config.toml
hidden_size = 160
num_attention_heads = 10
norm = "layernorm"
rope_fraction = 0.25
bias = "all"
tie_word_embeddings = false
init_std_up = 0.0357
beta1 = 0.9
warmup_steps = 339
final_lr_fraction = 0.1
max_seq_len = 1024
z_loss = 1e-05
max_steps = 8921
dataset = "wikipedia_en"
Each number is 128 + 32 x the weight over its row's rms, rounded and kept within 0 to 255. Layers, rows and columns count from 0. Numbers have three digits each. The size before them is the row's rms in percent of the matrix's.

# layer 11 MLP down, 160x640, rms 0.13, rows 0-159, columns 384-447
130:161120118155104093112197147127144135101137133127195095111134130140123144203171113153146165118147174129172100124103140122078160120162123097113147176177124105137123095107090163123112182172145144
096:127217162160128146126145077080149121105180089056130111114151111109134162136067168131146167112160173141121149139051126134128132125111118077100118118120113154140154166117080151118150164149158131
094:162119156101127175133138098181122180079079151167118209137107130118091154124130148139107111149100128129165138179137145093127143167145116129084116082142183140153178115087163144185136090144140078
101:097129176133110143097190106086117149141122050040160176168106174143162164077122161185144116060059062176102124113097101165160133123157085156114148036109058143143139084107118091124145155177092149
099:136095106104119196136107120135147121074095130168136136106116123126185153154133070136136125117146095089125119133160147083155093082212147104116141128139190093111132126156133135159160099109145130
098:094043155166114171073079115187116134138081090114167087146104149146132133153136135148084138119196151161087099107105146104086150160139138090144113092096087087150131140085146146158123139109107129
104:132115109184130121101092155141132084138165163126153139100139149078131090120085116140125113118080068107117112090145120192108176183121129124160144123106119126120165135132107131131088184176144094
101:144161187255061155175094138170129142156143134156126109154110124130113105098183159160103153090130121139133188168108117185138149130171159066111144084121190156115111145189090079140080180137112141
091:099108137084126082067120112152106152092056131165146084117182087177097052113102143106155105191133112190115144111146128140060177137077154086100153097144166106122131140097163131182098129143138137
102:111132131111075141153089131133139180078196152124103112180099118153100089081101151125124097112058087151060141140155065121087156191102164135165100132104067148157074097136187135088183188111229148
102:136149025204162130119087082131144061170140115121064105078185165117165068160087142123122131127094112104116115093139210074113119122129136167177140169117131148145138146117142137112115131139134124
100:145115109069054088140139096153098139157145163129178146112115155095081175146118189093165146100089076184122089102122079133138124143114089071130156115164131138105185124204103092103161128103140130
103:103078136137112116093176128101113073141096094169058123129116146123104121112155068170172044118148159127097097154095122054139099070133119173116125166117150122117158131108177143099129082125115109
097:128083099099085125117112100203092121137087153067084154071181140094124106116095204141090076076127145142150132188123054134122116149217174135145084095109112125098147091137126077161141100112171173
094:082122139119139090101130101095123142125061130135132168122129172131131122110131074070172134184172074106240121120136126158127137085159139150179159162153079125088157130106139146110107137112124103
099:125124132118091119193126160135058096131147122163134121125083048135124093095100161097146140178140063157121157129136104152111075108118161133170098089153142134104110159130163153098143132141144125
098:099121132081097086000125152176091091118084209124037019157164120116143155150162103105140130133179155123137137131096164145122116084092143123137114133146178130131097140156107128175168175170156095
095:126173180177080095051092141124067140168094085120134161101113108122177123136140166107110075176127155109141124182122169105181139161174136141135137173089155128169188087118127107184170179113106153
094:120168068144127055142136175095147136141137142127104111120135140118094125162129125101125129123151183146139118209109183144139142142143186142135120115164122140175172140157183117103163150109121087
099:124155108094082102130149135094090087100134168103136109137038155179105191102124077139116087154135096157087127160148181076122119148078107141115130120127102108168147088146148100117152133108064150
097:228180117108114198132135164137124108112098122085141168158076081122097189121089085156114102098176101084181136119108151112150136145135092173146111143098133103143132146155172141142096115132102139
104:151128092089152167142157132125090167185174144176119137098126091092103067184107120112097132127148074124185086124131057149116119182166076077127114166102210105147156151141154120151133042166153124
098:137147114157082064108135103159112048079165143098084174114163158140119158150153141162139226108111152166143147137141137130112142125123114109146104165127135109109173109155117115124119182095141170
097:098089087143162126119134074074088027133077124129153073136117141111127167109125081117125160087108142097113079160150158114139091065134087158174099100158119089090183104118105104141087132156036061
105:090071118096151160137095089109144096122073072074154081140108154134153065109168169146144158131116147110131097132151137113128125165156172147126120158092187104111130110119121110166099148156121133
091:125142117149157137123154104139109141097129143158133120126104135115109106133155101114136115102161132144133131101135119146131123098120149098127146126152052138148082125129119069127107065170097160
099:107126065210190146140131161136189095133112056207126150167121138129100159183037143109165131139105168160141107148099075170115146148153153155217127172126098064132119138096122142092131097133217168
098:117145122109143148174123147198194194141086055162237091150161101144115091120162205101162106153103091066116114148122171121183146127135128100089163145118109136144159143104154112105124065072150137
098:147135088147144109151182108067112094146111156170077168166173078149077195135137097098118113142130079132117140146192114134145174106105109116112129107098181103146133161152147127171122109179114127
095:076138167120141102141093092113137122106175142111154124108104120074129091130161098100145052115173091106162119106182149117151120129141101206154133086097038103095108135088100156144144152158118110
095:166076157106127172133144060128165122157119118146150058090124100119177092151137125134133147144136170130150128096140103144103121140108081180096139141096150146115093134105117156120148099095124185
100:126157159125103178087149154099086134114166119110143122162134121120161129129098136112145115115106142124075190129152137082114168117133131102142135186126170114172170060163186148125100109124145088
098:159136120182162157121164121104165146107198136095160088134119164065099149141126142121156079159090137139101148130215118043100094132114091151151157188160104121170120112147170165074095178135126115
098:080124136135111136139152145186163065152126165126148099136100154128073051136168145085157116106104080174150184141135121122164135110110101072105129147053136095146075162126105110134128138186190087
112:108124158130194130084130083118065113050097099127111170134098142150116171126176173152172158076139158144079118155112080113110151100086151167107117096144150084147136107171099159144148184167096134
101:062101159098078141114134141117112145127142187158122167113077126144073083123136123165150151114038139182138128148108164132079080101130167124121083089111113090148064137101136108135184119203140184
098:110183106188150156145126100097146101177146102073165117106112149116126157111151104122125106142150128120130124116074123109182130095151136167020126153120137130144161207133092116122095144100132153
102:150092136147136130084188159172074098110129162122086062147166171149088174119149122181081114135179090183141119165114139124143119166117163107184072189158062104142111160192124130123146113140102099
104:179136095124119135158179114097167142131141083145099202154120123110120183126166126152107122129122175091120090077110089116116068140122143121099163098152127167153148089102113136130108061103107086
096:161070146160146087131174122077069134068116165125137183109106110132169163181176108170126118152116143139174144102163152149160143147102145144118144084159137207101197140129084158130085135172118130
099:139127161066221087144088192169069120130092124141137115072111120106127209116195163085179160106091082155065104163124120133146171129140116115131154142145120183087155131092152077152166164211223077
107:189212162118155123149120106148096145076139175145147112096125110113146116147177089131119116115162090118173150165117140135161140113091104099101105094119140136138101147139042130116135153177139142
109:144152095100166099188114123150121106052172161180109107140190097098107129080055164150132183107079078149129132085134081123054121121034079099181109161111139067143142097135167093120100164176171131
101:128180191069125152071156158156152164151122117187096133186148192143121153186163144119075150175184075115156139154159140097119107137113130114151101046139144125128153158079160118095141070079195142
095:132094199051094114155157123146066113109157120137113138117159143174108096123136095095164107080156122111113121175117158123142096046145140100134085127186096122141131126128094165139130167140095143
101:124143185090134185134170103147118179131086121170091107109103081153128143203155159175104074154136143138119123143089126167167168100150128098123168117202069130179188157154166115125087071169055183
103:079163132170158130116179023057087123128090115129245137181126126122139095186155133144117176099134149136135093110129086167116194114134135191116165099158090102138160135086034147120095064102102129
101:152133083093093132144079170097155098117122143156155111160173085151151123139106120090130051106105127115093206108110093151113021122077166101131158073128111138120083076181166123166117165080201108
093:147193152143105161097159116096139242215101127131116215054090144167124166142175098182122169129148134132108089095133112084094054133106127160138100113141076141150111130169096130154150178160093134
100:132131116135092131088116103160126199085120128123115095070190173086110192169173124164149172144089153119133068134162141139183213117146118116105168109127119100140141099113110150116077147108100159
100:142156122135149123153087157156163165095112116100162090167151115078169093128212108175131171177169106081106088152136171135130075144147099097124153122138083158059115138079107166187090127153180160
100:118160132122056148166094154183129163220113129052071109162120091151145177119187115082154086127177133146084150119097118156103139144121140125099133110168202166149110142099114113180166120110132147
095:127150131191130144093140111120163120079127076068117117185085157132134216151102095125154127121097146076115154143164102112155137146153131138123137105173162142158176085130097100204116140115146128
099:078118123132102097168129097141083083144145118156119126140155083139119132155106132131124068078170107172124134167117128174106139122156113113129101161127148120097068103101104109120157135176172114
099:119109105137219148176103134125130110130148144168189149094168127193135180139125091137135115137116160102103129102103140070130065149089119084084107109107093098161106089092172101105140135147112161
100:172183118119150103175110153090167183142104115163188162114106122121139151135142164138116088123130105152103092155110165088151189130105075098108132055099162096136062169180074196108139107170102128
100:075112105101167172109076148105110166166216134168147142109171123089156070192089163077107145132143150115112140081186117148108119106156119128178159061170089136140151119104094118075104171152123152
097:126134089169074094137047150150165131138224134129150081164102164069110171139107119178129162106153087110094148125092131126094074131147191146189141089103045111100134103102127114159101198117132107
100:093127186149133127139154138106103181162140084156040130127086134127120129107150140112082105123075113138093146141151082168133175097129150169129091096149066142202156172129121117122160063141117168
102:137145123152145106056090148090164109100184133153088149157175162160116129138125140111175125142118113145117120116194147076134133168126173154079153157166067113155084085176101146131118143118098107
104:101117153152033144142123100131121077142119114140131159190105104155117125170180132103092104130148100130087188145136108143094115084132127124126138158147148131135137159101113146117142119129116147
098:108110137161169115144172100162177223089114097133142082172121096106114140103102180111112068115104138120151081090123150106096174115107113178186123095160187085109115147154085109116169123058089074
097:154111165135101111101104080127100161146163093099168133092167098107174119133157113158095101167125182159089161043159105062151148115131130138096110112100172087118129145191169170054208214144093111
099:144104115142169100176121173151157085124158120105167098106155068145162109105055113130152115153162104132101109134140128097092119118094170140140120053156182107096134145088096160110161057151131098
098:128075154122135167145084128112150156128071095143136113114104141137152106126082086104169142134130127131176130098181154136129132158221101134158134132152041120089070084110168119099103144142149105
139:082093146114131143145155085073057078121125136094091102141168168129116116139090116131114126145145147132104165137128172162182107113128112120105093136075151182119186184141167099113134142176117110
097:166168125077120148144125095116124103129108170180093138132121118146131101143100160126137176128133127089165105149076173136140122132081166131183172145112102165124057145120090163114139113068129110
095:179128149109131103124187116097123123119115153134156093119103111128147122138149070104113094113149130153146160093134148149092108150129131120169096163104102154116126151170124098159140117143128127
100:085117141108152129135146089050080144177136187127117126101133164160116152133138147085144130167114207163123184095113147076130121125084092129156147135140200096123179145144137164156090147149094068
100:197151051129171128168141138112157084089142096132144138159139186133127102106052129098157087134174063123141190135168170081113109163122116097095134163141171138143123142119162138130133139132107120
107:126101162094093143153105214081156140096143160154136172086144143107109118139142210147166062113124162118105142182105101080128136138106142177142146143103067143124119120193141085144182175165208159
103:079127147116166177095135135073170105163130158177139116204177102089139161122123153168116155097105116146147164138122114179116076148134165152092164126184076115128138133109100141059084135124127082
108:139163101134170112118025137127157095141144122201205132135121085095106107135153134125093111150062193121143142101150145118110117130085136094149157173159077115105171105156153124122127135163108112
096:149110140148130135129111190150109136135092141153130091137124131140112098108129191090084110129132168123129112080126105155117134121148061096184145076142131105120120117169121099154157060091172155
108:131139167130150159090121115078093105163115156170058138112117094106106135148157121145122163172100122114096113138125072130105106105103103104138124135111104093112112164096120099128139092081135124
100:077157149103164107123159067120107111137145155132098132166099130101091125097123154149137108152144173112110165118114117099185139161126071174122178219095112153111067174155149127090105178109136124
096:151133082159098099155121124079089134107130133121133125112127156109113154114038148183141154105164110104086117182161167114222133141110159171095146128156125169155055145146102135069126118164090139
102:104098082133143162131096163128169054098099115098157126149110123170068188180109155086180113149152203147151153111158135143126100145139150088074150118170153155174164139143171094128156068189154095
103:065076132124141084178125139118118138175101154141115115111132145107118157059161104110098106111110079132175154119140168122097135092148118086097124144115155081085211144097110130149143054089127117
099:164157146129107139158162201120141194132177203140081115088107175136160071131114077129160137115128180092114099140141084144107119111184147057133101124120182165135136098100157084083123211057127189
100:126131148049158098139146129127132131129150132130098131165170111162118147125202116149149167132187189140149230063136100153090084134129121120142137128071145076097163104122122108138070117086102089
095:151150175050136137083057146199120118112135130178094158133163087131170052089077122124128113113130051095218093092099156098134137142101086125115147067113140165126162182165176125165158147159073156
097:171156082160098159099113102180106104114143161140147153190148147106140156101122163071138185171072112197124112156116150089092094127121143117130149148080138146131113078162144135161142123048189164
101:083155133179107156117112163118155127166044146083173075092079111117137229155157137147090125112123116149157101138093123167088100090139115124135151077149156109183140109181133087090164132133069135
098:126145094147178123130110131145151083065110108124130157091102112141093147096181140123117173192136135090060101078093171141236153151118128070100172116145134137143113146164113107114109136102100161
101:147133066148203111171061186095082073101130076090198120138213108150132112040071104104136122166135122156122098098127091106138149112141137158102163131110171133139112086104148129141124065118158136
095:122083176144060129091182161150110118113166093119139140193127054160104190137093115194116117153053078098189108161087195138202120128153120133125121160130110171163117095134132098177125205117152133
097:079135131151085147098131108185139179109115122128086087138125125167098143092131106125113131123112120074064135133112178149171146076143122113132076133078085137141083105099087158164083145118103172
100:121065115044189101139109172136122168163181121160124112167134150132132148078126145162143158105153098099121123098103091165124134056144044124174096075088166155101121172146169110076129090124127071
095:158100157169059070094092172123123103154149123103119089118087094101110159104107164119131115139098107079165148132086098183134146137106109162191133099081143112098168137081142163125118093148090138
097:153168178107106100156199089144124160123099162125048102160141160120126107189162134123137116127094129124163127155137098104114117136153141179149151236109162145174083123145082146137159128125138117
103:022107111107175127142157154104097172122117122147104128113126099127073097157131118045103165099132192156142112087138101087074117089082150103122083130110119130154125166126159133149117116159162105
095:119128139163152065160145135130140059127121140179027065119104114148225180132137187150141111070150073120156107144134100142059139142129123136155093244141148094179106147174126137075141134089147124
105:166158087104044129173084090213119162151144156076198105085179081110091065093043116129131094137139117133072113134130083132142141174142197154120109116152082151126123123103154112119138127096159098
101:114158126091176127147116124140162114140125102110098110166159116134141129111139111086100125092207099114166140182151105149082124175149162090116105061163166191112164132093131156082110136117112087
101:129156129163153150084110151130121147132080141135136132076156144121086100107087022159132075183106144140144119153050160146150105132187133089107117116115170148069115135102105097108138138137067136
098:077089175153172175153134196111144162056122155213050182076205156127143164169209193117110100146151125169068161109143125194150119157142131143106099049161113163100109122133145109177145102167171068
095:043097093107116129183081086118145187122138145054073115146137134173133194091109151152113105191188136164116123104141113161138149149155160219149138152113107115137075129135159139190157108111094105
099:112106155161091118100107153101148134167149075036168069150150118114172131097123123089136102148029163128072085089143108111104138070099098231141174106096197133115142080102112100127132073074143155
095:114113136123106137123116083158121194147144091097085153119060095125104150083108112147123095175085069198115150172126100147129143140170152128133113078153167086078108139169147068087148079148175111
098:111140131146110181149097146130179169148087165133136167101148133038092046159194101142093167148092154145099132131159178097136118144134099073132159154161152096100136150119159111134079080131158130
104:102168137142083129094112117170162157160141167131126126150094092151109149098092148173143088107153110079085169162114068173187107204114065112146109106133117137140135121171146061130132093188140145
120:177151135097130177118144072112151132160143104110148152196159133160152069102068115081156110153099110142118128107114167128176134125170150158159118083132139202140152116074105131123180112071067138
096:087115151165151120110112089072126121129078114169141142195148153119142133061169111172078125147160172082135125102130158094113070096134133168158128191104112164104186106134113146144129141089131175
108:140157135080108105130133079152165177103198110103105163154157141176162119127168115114130111137162201089146156104109092128149177126147172152110116165171099164180145105160097113152125154081091135
104:185146109181115160075178120147112106147125200102126163164165127122117169171118098131157149168172154111132117075125194143101144114155139141083084137150109162115076112112106103117124129129147122
099:206166139129115179075040095149144138158130017095163087115136153077138115137154130119106133117137158074139103136187135142142116185102089174145100150177115097122125176137144101080155168160116113
100:110134126052141140146152126082122131166110138124135085084174117129118066205131106110151155101128131141141128098109126113100143145092107155047137057102185113065160094098126120104114110168140127
101:160139148159080148185176116134102134157138123156063158070066145173147151191176053133113151131151132073102121140116165126194136131105128102126067160147112127155052146127130151109058136125131186
098:148153139116147072176154147184150114113198125149123192083212136165126085130097092089158169180100121138142135103131112156062101140124126155103085150118097116124094102108153136131144083074161048
096:091084193155110093095102070171212149113124127166113143162101134123174046114123157145112174169150102133115170111098077083164163141185116109145105134044112125110126132069164063128120156099101126
092:189172097096109104104151097146084124125089144093132090168139124164117092087156056135085141129115115123138125182147183101092115164115083142065089090055139097168085120117138194123225164106107160
101:068138091084164129116095130151101168111123152120081116084151129114120137175108194111118125147143101162135112154124136144132109106088101134090110113109147069123150164110107161163145143208106091
097:105121055110106118096228080097122130112174116162081159131071136154119147133147154156093169149146113120139115127137138162142120118143101123150098155083115106142090080160049134108122112144125141
094:147128146102067064090148107147139072081109105120116126130160175131130122083093097167119163131089104073156119184158114054129161128169128156105111168151121102163093158144120188117118159090086151
102:158157147153143098151088180125147129091119150170143084135113139128194115115126125126110118157121115101048142059160149113070162119155109122141118139142154136115158102113085147127131173107108133
097:081140117136104148129094146120142137117055136110125055081069134123148155074121121170129144112068179184153112118138123152109113152129103108112160153133121099119108101144099167138111101131120127
094:100092124138090157095153196115111189117107087182095147153141118139135131124144083071167142157088118116133109113083148137141127111145174136147158152076075121145143075132099136144120098125105132
100:151112057114143108126144200074108116177108159133094165168112138176125122133141194114135105136129186238156183097124130220109156124054140147186117084098097145166130127141122150146131110124101132
101:113133154078062140127115102121170124125113104143149037160111125105160159096137138110155092086118083093176117157097105134167138100138092113127097162151140143116186117121156117129176141128202141
095:117137114118117100122059201091103107111136142114124102122112098070127097200201054119126138089141169113118189126126093190118069128132185151151153116164152113080129132141132164100092189102160065
101:189115134088091168150052128115109155139140084105139126142123130140134101128043157090154125101139129118153097131175165109152098146106098150168122059172082121117145183135119103119138058080060156
097:106118097142188086096074108117112127146129132164153155060122112149069105134090099105107168115138147074149054068126112128123125166118134133159148110080064148086166187107161150116123202202135139
100:130104126103119164161050133124137118172112100085101131131142104163151110165065137134114111049160078127160091157187146099166095122195185154089124183100168156162094164110129171160149125110098102
101:175089107124153106110081147106113158153140170090161108123130141131174130144156132164140125073210102178105130133122118093153195129157147077100155154112160116113133125132119146176164092078141138
098:112081109137125149072186123081092058079118127098109110127159142157121154082068132104108145148186091112132092158134134135134158113177153133117113123105161093152082110100106143146124110134117145
100:121089159109085157138105174135117166139153150134079151113087135119095115142138191074149111148120197100139156098156092144131145140130118130074145153109188133084125126112080160115104139133119111
093:145109097144138125176162092099086133162131163086132082157086137102148149109221164121088177069120126083103123153110142139150113081133096139140170049204112113143068051132137154146172118090194148
094:026128172082186082152134179202106141150115072145161129145097109147127087135121059183129137150124163134187119094113129158143139164149130164152095143125122083126121098100150142156104133081190136
102:089122177124186112085070203152160139138071132157158121096146154120145154151155142194134126209096233138178098082090132146121109148138140092036185167093132126096073122094157165177133118145060136
099:087126108098152129214134065136110115227156090149112161082194120125167077139042124141080138114110115114085106119125077131102114146139141139083106080121113149091166169105111130147094085148160109
097:124083213177137161186145122168166126151173137080131216162116154138067132170125152180144192088082129088145120150125094067200184145077106068094110198104135114142100114150157159110123105137015091
101:173108127132135153107146065070162114094109154163098107100084138124166115133197112105113122127064067214113106104141198121110136164104118132098122171129050158111129110139129198127108096103079139
101:145136050109162074176107208148125113106091149129128118126139176051140077112054059052117104166139095177165159097093099206075105085111153170167167164106043160145104129145123123108115106116151118
100:140147145060132085102107115150128078197201146135168152080136172141158092106082177176158128118136126073081131123141172058200177153109122130139172096106118188090155190158122128117140102161100175
099:160107128110124117135170142119126124065126057092153156091171102174109133104125138124144088100098125115157138193123098100142145121077129131114137112132090123121141095100175099082133154141123145
094:156106161115177089153141060160093194067151078133148123107109127080138062127165105105149194135164123136109165117117160123071110121100181132143127150149129175108117117116148120105103164096102108
099:081125125115167104108141125147145099143125161158143185190141163139171125127125127150099109152148171125105127096089222103139080112119105155192100190075106100148122067134116113140132181099087126
104:207133162089086176069076129150173076113149159120083154103106148146104082096133151133088140128213104109140113169122114117153119128133137116094141126126178143129153144091119122120106128110188151
102:111089180074136170103158062069109098168127056043115137119117128138173080086158156123133076135075146145183118121107084120113143109144120176135149107130165129107210137113161103095170079168121185
103:185131049160145114193184162135145121171129134097173117119083145113211190153122127142144109083110128133132100159137067120136150079118116105140142097181199120082106106146146120115102188116157134
101:125133153159151121078083160149148101130120115062116135167101097121138122111129105139159179137139130059224141136123152075155115126142200119116121086160129075131156126132138144099098114148108093
100:078108154145161166111139143097148115123164127152141134110076108060113121151058188126156088118108109127128135161143127125109083113099073124151134092075148149090161186133137165125122125140143107
103:145178131096171150200212107115088149149155115096164198143177127102072119126143095141139133111132148129131118127092108159163152139103149118097158165147109180141104141163081161087118165088160146
104:123127104102134112118167140096098159137054144125150109130144126132109145133098084115134176080070111133085119127113158157183127102098139047194114155150098159119183159159170141099111084125134150
098:159117127163075143129125124131134120109100136146102148099165137156153140127111123102112126123189193141085135070187204126149167137148150134123121099166098146127136167093127150144137150098076097
096:169154146148150116065197104174158064135217136132225157077163095142085150041187155189121139137137165150156174114120143146141143137078104148165179148122175135144103131102092098120138207061154141
105:167132040110213097163058126121147158124114185175150154119146119127129129114058097116129181120117163149128091081103152152079164108115138105134150151085178122108075081127155130113162062134111154
103:203133079138097122080137155122116152148187098073145149211124084138115090093112132165058135152148152141105149168154166123092120132112156099108103132141173077147158127120145142129083101110048205
102:156127167179125150105168102077173129108088117115137160129115155139127091147206099100143111111157167125081090128137120088175147205125109166106092145114128182148137160112132120158088193151157132
099:101112083093168090150083108117123097171080097107108091108125165158180071153175142123132095102047080115131131102160141130105149166163166082100107160136117114140143127136126149117147087099125113
096:083095075151192136207175162145140082123154168101139112097056147156156166211132093108154090084110137154145148194068109204125166153109114083089109205121126147104106064123139131083065065165135102
095:166091085162123123107194132111180099119142158149151160080125143123155122103099097133103154118152107118064153200121104086062142116047114141163151169131079123137077133118102131057094117177124165
098:182159110153111117130098112171154144148092162109126149060065171092155176097114157139093151127123127171170110119136127194120104137120128144123178135134166128083083193187141141121085163130100099
092:162142114120110110077133128082154095108162117107185148111124100121132110108163121103153121070116177138139125125180105156081130093092133125117145061130172143083106079077158100143124140091198058
100:135111114181088144072168116111129107173115097110105140136050103137107117174073124125179148154156155125145138087156122133130121137138109127091143162148213080114158119110091101145117070076122112
104:111177141119095087202108168191151181155145124139114128128138150156160097055123109107072124081106108066127105110088141119154133097151106134123079125119114124181031155104152116164153155136178144
100:144114110150122121113133110173178080147175093185166146120141145101152116100107115113167106143121164088172152150110123123127118089143091116159142164117098132108157093147145093124040095104162147
094:109112099136062114168144144110152151100107090091125138115077131093107160133017083144115204152088108072149093126106097117150101059117102132110116101156109151134117136083158133118179194099112115
104:109110204136102109165173140131104108042069140114098100141128144149113145180181124126106183107160087190124167164100116163084100095209109132143121181075108163165098161152072141117140123103164118